Each number is 500 + 25 x the weight over its row's rms, rounded and kept within 0 to 999. Layers, rows and columns count from 0. Numbers have three digits each. The size before them is the row's rms in percent of the matrix's.

# layer 2 attention output, 192x192, rms 0.0307, rows 0-191, columns 48-95
111:478485499470515514489469443496512524458460509542480481516528495433505496481496481475458470500490471495511471493518558495475490490496484483499487
079:471516476521468509491521496463514490484479494523509521469517475510433444498503475518537529529495498493505504490506465491492427488515485552483504
062:480479508562465503500505510488523478527499494483518512538443546550528488532503522490503499487504520503502530505493475488559529534474535506518479
078:486475491462495487494486461519453521471492480576493458453548431468511531465506466500511521510501488524502472491491557510462483475513454473509524
088:475536500534468513491486484496519462510474469511529552495471469524494473485511463503523485527489468531484491515472427497527508486532476521458524
060:494514510510544533506511511478551494494500514452536526494454541564489473499501505508530524513531525536475535519473473476547486516465482535508501
054:548506428476485555539542523536487509501508516504522481493518529488512536493521562519535524493508536526501531500507505501486467481495521467490492
107:521488508482454508480486502490473518471533505472449466526506524485554528507463491487448478479488489520496493520489537489511545521488486486533523
074:523497482541519563542533544508498538540520526504521491487519495489500524494505499514527522502496522513486504506499488496479472469491498490505511
057:457499519431544504536525491462511496471594496423502504517499478519479505503515478480503493502544490467514510491504525509518507509499507527490483
084:473497487456511492498508493486518478449505490506488492499512449447465463453524452480504479509516435470517468498505512526493461472509455525460495
073:490500494492544528531518536469546480522507506480520543471469475547512493499489526528537519500479495528495506498481419492506514494527502502499509
074:517502506513474486469487497514479482517477511539504495516506482453509518460507467482491471495516444509501468502490520509526531497504464502477512
081:512497507570485514512503507497527482507509492498462474522532509453520509520502485497445460501450481489490486504496504498478521457523510471484509
132:493475515498482503482456480484531518459487518467437464505532495467553526500463477494448464486451474504477481520479538499461531488525480474533519
079:496488501508540464524518510516524471525498508506546509471459489545497470460501497517576539506540524510482530515504485491525483509479495529491510
074:549484511517486468485491507529450532504475506558472478504523446446505515463482457474455494472457472479500443493494535498457516487534472475488520
081:533511448556438531533493516514487498537511476514491484513494484513460496545529477504525490513475513495489508504476463512480467482474514534453502
083:505517516540495488489503537500493501542532499464495522518453551552513511548489520514485509483514542519493538513480496481562534540457527502526500
122:494486469536495523562563569506516518533573500455494522522481472509515492547493486500499466506480483530512503502467461525492516478544495486491492
076:494494495488507506533506461492511500493500495482481548480488430491463470500519437506495492505486449483485486515456476512500503505477445497468524
091:490497479458515486462470455506485475469445472527524540458490421520487443429512450525554512523486456516474500528467440506496492477550436536447536
086:464515525475519510490512480468522488479509515476522492506509508505492497484484505467499515499537496461508481492496523501535495522490490515508495
079:468472502475572552549527464442553541472554519431489474517510546524496530525497509480488497491530525501503500491504534501503484528455511484557483
078:510512500528507528535543543503526492535553524461501512493515494519491499519514535497508508508492523493525500478533475489505521479532530511484479
065:468499532472475439454437465496489428463475478534507521495482515524496492518508499510528509513495516503508526505512466476533519484501508507483492
159:498521511515526489487478488501533455504478501511571534486440519552467473473516515509556527513561518500482517519495445485574478511479501541474512
112:512514539501554515483517470476526467516491510457508504503499561522531501495498532512525532512508559511491531511522489486529525495498535500486496
100:478467479467576518532514436517553515448484520516498459475574453451450493453515463493524509495524494441491493503495561513464457471495467502481506
503:520489487524495522523533545500495522553528509482465494547527512467509511541493511451463468495467499510569451430573518516461520490518554476511435
100:545532521521464471488492540532445489550504466509475524504465494526552511540495514520480499484462533530496515508491492491495558498537525480492506
132:503482515489523520531538534494472543528557507452473475500535467487508501501473477488483489497477501488508485496499546504459503480510489482522501
088:446485506447549491491512505505533501487501539464503525459534458513481478477475480486526512523458485471527474475524461472491497445555486544467486
092:455480493479518538540506494496521533484549531451474511524512478490506482498510462464486464501483450505504478503480463517462512487532490512490492
070:536475498547454528507471551505456534524542505489477515539467510503544525574498524518453453485474501527493514504511465501510545504537541482513491
093:443500533442521494487501442456513475444516523493547493496491499520469493481530515508534520495539493458506530499526493499525474505468509507501485
091:489486452488531530547532491489538530475494484513488522498528448454477470475510453473458476501495434469502461504488532534448495498539459474491505
084:492497511514475491512514450490500489487497506493495523502499450495480469488491465485508489498482457484504470497488467511485493499511462503500503
087:543491520532481482486474511530476527511482533542476501496503459490497526539491482527478446488434472497478497515470462499483521482520494488494524
052:499510528512466493467484489478475506520500518512518527491472539528516492517480551532511493490500543501491547514517468507510501507508528491512504
078:563507461611472528531520560519520497536456497503533481515512525473463522494506483494496482498506471465496494513496528500518486506473485494491512
087:497469534491561531491488482487518517496515521472550502508463514521532487445484477487522508501562493504502514516507525460563515519476484522494497
071:483483495473483517519489552493500465513559521455517497536480531516502499521511513484505489499542498473526518486512519495553506509465518506510477
062:504512518542491467504516480496501501498496482479524523536505500461478493453522464480462458503535440503492486516487530539515522515513488463487508
074:552508498513457518454477489485455510514485518477488498510509501499500495488496490489498523499489508490499480494503492484508498513471495516500504
068:507511502436500489423423478512471481458447516523483509511533470488480500495505492505471503508507490492514503502508536519489496495518477484491504
061:529484490493478538500480519492489497506532532472480490520506556487536522557471515499467483485473503521461511520458536511492551489500532465517526
072:485495513519544517527525470502497509497505504528529494470530428477512487410497431479524527508499464488481473522477489485493495467536449508479522
082:490491508497496462466452464477537457468464481499521531505456484506494477480505477491503478501506456498479492518466451505525521502502491505481520
089:471511472458517499494481473516504470472471463526545513475501495523461476488531497521559541520530517504507542504512515507505458492484497505491494
108:480474508513511539533524494483513557496536523448471479532496478465520507504476454465463451501493455513495465497479522485504503506486469514508503
153:548509510516524476480512508523471498532493489525539471494469565566531543495481562509530550481523585509511531497532513480528502530466540499532491
081:474472502541464505516492489484521505483465491512508494504500407447475468454516424476485462495486407468481432503474513514458461476515444524476523
098:518503511524490493505518523503485513516526498490521527545443529499526503492517530481487469504521498534500486502494467484531510514486516489498482
095:448482497428534507546533494496525535460528505491488491479514484493509493487505497504499500505488494511484501508486497504460493502512491491498508
086:419495516428559494474486451468529508461477505499534509489498524549468496494496512498521535505543517482515525493513500501522476504481495504507486
072:528515487499436469450477487519433499488476476518467498506489553496514533497492524512466526482456528509480507525494481470520512513473501498523518
069:522511524542540464493514506515527454525430446535540490504485477524483498477504491516539524492536506484496510503497542536506481502488494500478499
086:486510500502482507532500521505476530517525498509491515514497530477494515539502528507469487508509507529498519501507531513495513498494516474532486
067:457512510458518505534524531491522491494539516486476509477518479495500486523496501507505510501493500503512496500474506488481492499514482512501508
094:513529496487502491478478514512479456509519497511494498498520568522498516556515548522506515511502564508514547492530502492532501489504556497483483
107:531509482499514513494469502512512466515484497508523524466483462516493475489509491516548519500492510498472512513486477513491497506515493517470529
085:468499514469487494471521472456521478468477491487455482492520416455506473431484440450475498505490439485515419481497520517463495504506435498490499
079:502514490526465450463459444510497463481412464555553513511476487486467469451548478488528487523529464490496487508491474501519445489473471508464508
096:524483487527510523501529541502512534515505542476468516531511551480522509512484544472437472486490491509518478480523503504496541505532526466518470
087:508488514477558527496502483490513504490487510491521450497519572507541540466479544510519526504504555511486533520506528493500472492476509475520501
068:489510505514438493522525524492474491495526488496458526498529468442482503539506512488455475498439478512516461479503488511443507447532493455501490
102:483501463458571521537522508504555485498514476469517468475502556542522530488510544537542550495508579504484561520495500487513491515452519492527511
080:520490505524481455507494555520467553527502530539527531476479497535466479504495514516525551522522527474503510493507509447539478509490492549494508
097:515506465506511490501477495515527473503467455521466492486524521517512502555496523537504520496472541506487546516496500526471520482519535474511508
173:510501462558454532541550571495498515551538500451487535540503488474479479531503498477473451519474457512529471473518462515492495474528509497478475
085:528508498501471489491510518516441490516534509519493504527469505523514522563510528495474475480523521519515505481494496508524525539494524499523482
104:537485492487494525504510515495472507495543514473463480493528518476547524503476517514470489496480508524478511515488541511468526499518495458521524
096:517532499513537506500531504483529461515493490495562508499491529504455475453523522494547535518563518461508508488522516499552481500483508526481487
104:544501525529494477482505490502460516507493504536528491504479527495507503475495515479492505485517511492498468497506516489522506513479494497499508
089:543516501534466526475458523505472498520469493527486500519494497468529501503503488496466469493480488507486481505497508473496515521491506495477516
095:486496482521482511538537551505488520532565502460466489511533486484493503528493491479499481490467493501534473472503515523458481481519494489510480
069:539503470548422536499482547499476500530498486531456499499513453479540506517475500511464472489440470528492482508478476518453525479560492472520518
066:523514509506529515513514484486528476516484515474559495489463535549502513470522529518555551485589566472487549520492536486536466526440510508506498
100:569490512561501522495498569512497490579506512483487501501482512522527513541478520524483488484476506534490527513486468514497534479520511470509511
090:530489511506496471502496501493484533492491496519519499543469566506505514481514514484513495482559521475492515506506539518519497534459523496528487
090:511487497504485486496478512514485508515511497513449477505521480489527524520490481503480483489448507514491488500487505509449514488510511470509506
066:555518498534450483488486544528475458524514502524516499520485532498486504531508517493503496495525503483526506483505479482537503506477520519484480
114:500507478512457499481476487497506492480483505489496496508499485477492500461495469476475476500521452489495477511488526481531505531486457516498514
080:446499504476519474478494452486529511456482503499484491482541490490489502490502486491480513518525495472512483482523543516492518491524500490518488
064:471477448477505531559520473503501532485540485501451449482541480459531538474483479497487491495490482524488492515479532521463505466509462479524520
070:469514517465492491464453451482499456447484475498547503492467562536495498516529524538541512500530533504486558518500469490537491509459533519473492
061:483479502485499500477486471462533481477481504500547551479480464494457488462494494512503480506541428474497496514489438534549523477545472492475516
081:485487501539509545520511507483539521516477499455510509509477503493528492478499499487504479504471484535498480502493444500493505483519494491482494
064:458509500410480486510485485509487485465501493501472511447503395506507473462506451524521509508456457512484492511464460468467489480534436534463529
094:520479504501489462463466498498492484496468527545515526489495432489452465486499450494499499501516465439508474490492512495512489512496473535476506
105:511516455565509528557510496520529482542477466524513521461517435480462459467520452514541490510481457485494477493505473513476462472535466510471512
059:485501519465513462450478497497531446502452487509441510511491497518521498518478541509460500506483516495486495499476488481491538547482504488518520
096:498495509499487468477476460520507491465440502552549491487469440479492484413515452479529487478535432502485455515466477495507468496490431524458525
063:507501499484512507483458568526490526529487518546465463513531476471507518534511481472455482498484487490545455463520541507460517492517499495481465
099:554537523499477463455476551523451471539498512531498517525481561537501500548502533517497517504507547501498533503498512484537525522479530523494497
090:501520500482512484497485500501511475474463497528526498471501510521460495511522509559535531498513526494457564537474503499500475504469505520487532
095:532503466546465550541545556471503521538571486444439498520548520439525506506485510483458466503427489503506470494498491521472538466533503457483500
071:491490496473507473516503465519498528470464502553498470498535474446482509467515480487489499487523476471513483482525558524448465502485482490522486
063:506483499482540502521540533513479534521548477449479464491545471505502509535487496505482513482463531463508506484520563514463542511527531498494499
069:537510501511436492467467541513421521512491517535484494493515514505497495549489499547502506507475499504493548520500507476490476503483509513522513
075:526481501525517471515521492510499522519534495494457479489546452480519516505456469505491493495448476512483482504473510509438528472568493488528522
119:497492522459515470460491498522467494510511496510490459481470531547581541527483538531506522487493564552494535510502507484498540520508535504529502
077:457503494458511525493526483476521515472535507444425472517540549506548527548481551480465501513495561533542496457546535515466513515514540469556465
075:452491516442558473481507469485514475471492504496508479482530518508479512483505532498540534492533536476496520501527547534481503504502517501513492
093:510515489516477504499492513523506506481485504502507528530496459446472476481517453454477436510540416504501454495482524540509522499523462502470497
114:535495505542495523488506511500487535544517516478442512501503441491533489492471462472459472500448467510492440496477476494481546494561471487512518
070:504492526443507473463474474497500484452472541500507517485501495512508491496477503530516507494487498503489523516491499508489502478532494494493516
086:545521480531488498526531528532504466531502488508469468495521470419487479461519460498479484512469466495498475502500523467471451480495466514454512
082:529531476551447501473489503514494458517476475502530500489462499529476515508535517530517502487536494502467523525484488517540491523482501507502532
068:500535548505466465456510468521454458483478495527550491527453521521505506507507524473489517485551515499526489471525523448573483547433514517517472
116:452506505512578507529524470481578510487478465493548513466500465529466469472510478501558528501504498474497506502495466510481483477542494516473498
087:476507527430557461476497435498489545452486506504501487501498514476479484484505493482469506490524497471505487500513555490499485529468493498505488
201:502510513466504472452441467509472500471458509546500500459502529505505515486489535535508536503485540502492521501540476468511492500491526504508508
071:511493512530532519506514500498541496514482505485526506462508467507477475457504470492523515508513469498472497514475479512504483501508466515476527
086:506503524493544486492518495500503503509495511482491490499477581531507547549502572526491536487536586498509548495534525485538520538449564502540480
097:459497567465516496491502509480463525512533512498455464526519543486544533525475505477442490492462530509513478496501497464494512501470507473543483
214:482502496471505499480464471487519487464462490511504480456501514538518523487489520563534537494494541507441560556453488499493497503497492498519550
103:477479497481532505526526512486528529476512518488478477494532442460495490457482442459477486501497448479523448486497528487488483491492452501509486
076:523487507490501454480500519550471530525482484540487465521495512499493528495484505474482506493488529486518472478503527460489471522461509531522488
095:484480491487542510540530509490520522497537455458446470525554508452511533548500486480434456488449487502524475473521543514455511471527517444503480
110:500502474546503534541546533499516512532515490482511525544488482483467486527525478459488452519519446518540456456516455498528500508503504521463462
069:486499502476531495513504494503522513482495511502525520448505436516493437439518458501541539521523474471474504527478520511507493486538446519471531
078:500512531479434444451468486500420515470469478558483483492469525550500519536496528511513541500493552510521509490511473469503459514468508542517478
080:501520481528458529510497539527501482522520482455462473506546463482513517502474466482493473507494468523491493503483527520478526494540489490516503
053:506495494528512517508541449500512510497509490457459502486547444466507510467487439479483487502483468470498470510489528504490527508547459486512527
097:509491502541462525513505514477481516526525473532476509525514492464502479534500473483434468501491472460511478498491533519473499490538509492493500
089:544548467580482514534517526523498512539488458522498539497526487485454492526520493516504485521487487503499509493507499498495508482521516502488495
089:455503521501536500525538482467558450512508476481563532515460477490492464440523472447527480508549455497537452469528452513563488499503482510458467
082:480503504455549487489502451506512469475481494528530491464532549512495518483505537536553550500512572515475546514505532511501494500477528482511519
081:546495518541453471461495510527443533520463506550519482505500500461496498480515514500473499490517492469501475495509550491503481521475493483503507
093:484494523473570506489499453478530533472462527474535503462497493520482475437487501512533534509534510484472502519505526499496471520484477508521519
065:481526478478546532537508517498517521521522494458513511523496563542496516550493542506507524503506546523526544480528500508514516512478563488525459
083:558510512524449459430469467509440472502469529545543485478540477496464498459501467500533536496536493438493503498502555508521501523490473518478526
103:543529509538467478479495510535455492526491504523510488485495473520503487493512467506521509507540489497493514507496557505512508521485482532504514
062:491475507513519509516507461522483517516521496494447456490541422484525530522494443488481490481484498474489478510470545498452512493510488495527520
075:475528503479544509517518473469558449484485478489536499523500534508461475504551513490522518519562510458528519488533520506528448506456528516481463
079:537515491517470481480502502509498469508470497504500467490570543457475495494524521499490526512529519458522510481538587522487468503503511489504487
088:485488459551539548593567530495578499516510522468540527492488516490460474464515506507527515506502490472512509500518440484525454479492493517460482
096:538491500505479477473467539506462506534499509547531527512449511539512488512497526515511506489481510518496509509496468517512521505515524495493502
081:554522505564437477484482522514443479559474482559484499530483509504516517541512514501490497497475536511526499488522472481515523519482543495498481
067:487509475391453452470500479488449451475579479478430514498524479513515506537494521510475485505462505524496510502497492519462552491529528481512494
185:478506488462513494512514474496529484455495503511509503510516455467461469489516462466481484510526441455523462482498523513494463499499462515481489
067:485527509452537472480499463500472519473508487511472551529481584540483519569491552500474520511477576522515525486535471497497507510491562498524461
086:496489507455498487470461498499510476475475529524495490507518520480515503511487521508484485494481495506504512501503504502475505498503510480505495
078:507532508554438473490503534495458495537481501503547535520435524532468487524503524510517492510511495528498514505486421472553463501446508535485495
098:473480502498474512503464510485520525485496515478493518522470498532525504534479494501481463516500465524503508503485450501516519538496497493537486
063:477487545508501481463485497505491513483447511502518531476490481502478467455481485502518537503498490464491490515493472474523493501521473539468500
093:510493487517495519547538545499491527524561521496499506513500552505483501520529545500489503516529547498491523500506532504499502512475543493515491
063:529513512524465497509525507498453517496554503453482498506464549512521515500496515485496507501483536499488489512489495459541530523463511519512516
098:473481499497537501503496496481532529492495526466529523490473584567514482528492569522516536499530573488497548501517467512534505497509550489517494
074:541505510552457474493486556533486459541466501552518508500457462475497482472505477502528471510492459516504489506479441467531486492482470521463495
073:486475501472491491474470509524473483493484504537481499514465507503554499534507509531471466499497497571475535525487485502480519493514514478530507
059:513537516537464457486493542492499463536515474524555572510450537537469454524526516518526504506571491473508537512497499522557517513495531509473492
078:511530507546467503479484513506505449526489519469505548519469522512491487550486525501493481519487497518503492494506448485535527506501534525501487
112:446496500438523484518515480488512492467528498477497495490524464504510485500487501488503496508512486496525488481510518516478517498532485485512481
080:494501480529501485546554512522502516523512478501562503523476470463443462456546468486546483503551435479525481481530492507524446502456483538446474
139:501497508465479470457419469507464507468458514557480517464497513505483496514498521534494525507472523490498511489547469467502487510485527523502501
075:473479505472507541533500506464535513456544513457490506520483547494521499535522530503498480499509509532495524517488461503500508515516518509510495
064:459539519488541467455462443506535449470436492506557509492470523536480513440515477501561542503529488497498516522490506500546484518465471523499508
074:515506502488526515503515467498469521491507490503493509489507481464509505468501470498477511497483495491476481510490526505484507490518477494481523
123:487493518464475475468484477516471512461487504529438485513531502464528522533488508488447474497465494524516476484502523507448516489527504465536485
113:502517477570452517531537534500507485539524471485539504487506476490458484492530479497528509511515488462509488496494492478532473498480481540470503
052:491500534527527492501524493520490524502494531505522465493483532532510542499485501516546533481526536501467548540439501487506476498476484509505523
080:541506508542459464472489517514478476531482479544538494502464574530508516523516574517511528494522569496512532491544490476538501530476565511479481
093:537511426500485501530497501552534459510477489516507501508526471461456475500549487481518487508501466475506471484498517522462470482504492516445502
056:475477498456475513476485457485524518448473505494444501527532498453524483513490486478470468519451490497475477498492496519463510467532497462505502
094:541496494553437475469487525521453490531494498532512493514468566526513534531505543531514521490493556527498553507523469483530502502469548494514492
075:512493517484481478479480464516458512494487521527522465500512480511486515442494456484515530487532486463484480518482548491523501515454468521509522
096:464489527442535501483466445469520495424482514503487459498531489480521509473477482497485497500498482492496499506508531501476492499499484485512500
094:492497475511491529543527540499515508513500490482502539503502496484494469491502497501497484520467476533491504511467438501486485475529477491483510
086:499522494504506524477506511479535485490497496468526512514507545486504498494482523490485471503525479505508501494530516544508518486544524470507487
085:555509494553459510486480513506480486536482491535511507507488453479477500470531457497516498494501456461498477492497488507513481523479487515465508
072:511512496535472495501483502519488537507480462526519472493456499521510513485502492509521522492512528514504505498505483479517459518463501533515506
077:536490446569453522563519558512487511564573490465423468495542481507510529562489487521472475502452522510490514505473506489467519492495505492526507
116:502504471567442516538520545512506512536511475481474497515495489504501523546501499503493483493479501513509501487497489506483509512496509498527491
090:484492522488512525532528503478499524488530513458458498503506508488520497509478513501476496495467507495492495506491502490467508506498492489523501
081:521511497534519499548539527532506454551513492503570490493447491524468493490531517520552521504514504526513519497503435478548455497482503534464492
054:520471487525487531524534536472510510525546489474542512517454509520510478509507521477518498499538492478531478464532476531528497521500523509491468
117:496500512489505502491491505494486499509530490472510488528466534539542514531499532503499480501515526530484525510491506516528525517485529485516507
126:445516526462562510514529423469544499442506479474500513486502443475492482417494444461504493498518446481495442498490515506493496511514441508488516
164:423467534420559512495499466457532543449522518455474478497529546518526515511466524505478518498515540498484528513485564520475500500500507476552507
089:460510521439547484477495458469523460460488519491554505458496491511477468450496493486529541505533494470513485494514509501519461507484469515501502
107:506503467513510509514527527504486510523521486497496492481488571556543541573472593555514528491479591542493555504512474511497529501515571466542498
039:514459517521496497494474522490518493550530538481503484492510495518501532520495495498515486486508526458494501503487509509507532503510510495507522
298:493512515477491469470459462507490482450473500520536508453477480535485495464506490552539533500535499492435549563438493490534489520481458524492560
063:490503504544441495523515539517516487544488469515455506522498463456490491526506464488460462496465473533499457485485492478481481485492489506484503
095:512511511473516462459480462529488465479442485569547522504445502501504504477520505496515504483521491537504497496501455486537492507479500510475500
072:524486477506502533519504536496504527516523513499477513513504519504488492530504525506469490509468524493497504508492479498485505495500523494479497
096:468495460475488523524500498497515533494484480512463505508538531499491511556479528534495497513446530534502539500507476525442483465523532470528488
089:430498514461538515505497461463537531451487523483519500498488493540487503491492504498533499502521491512493510508481488518486485513494494505536498
073:451468516445554481513540476519522534464518554508476483476545479480496496459474474480500514519492488492504469487499532472468477490526469518527501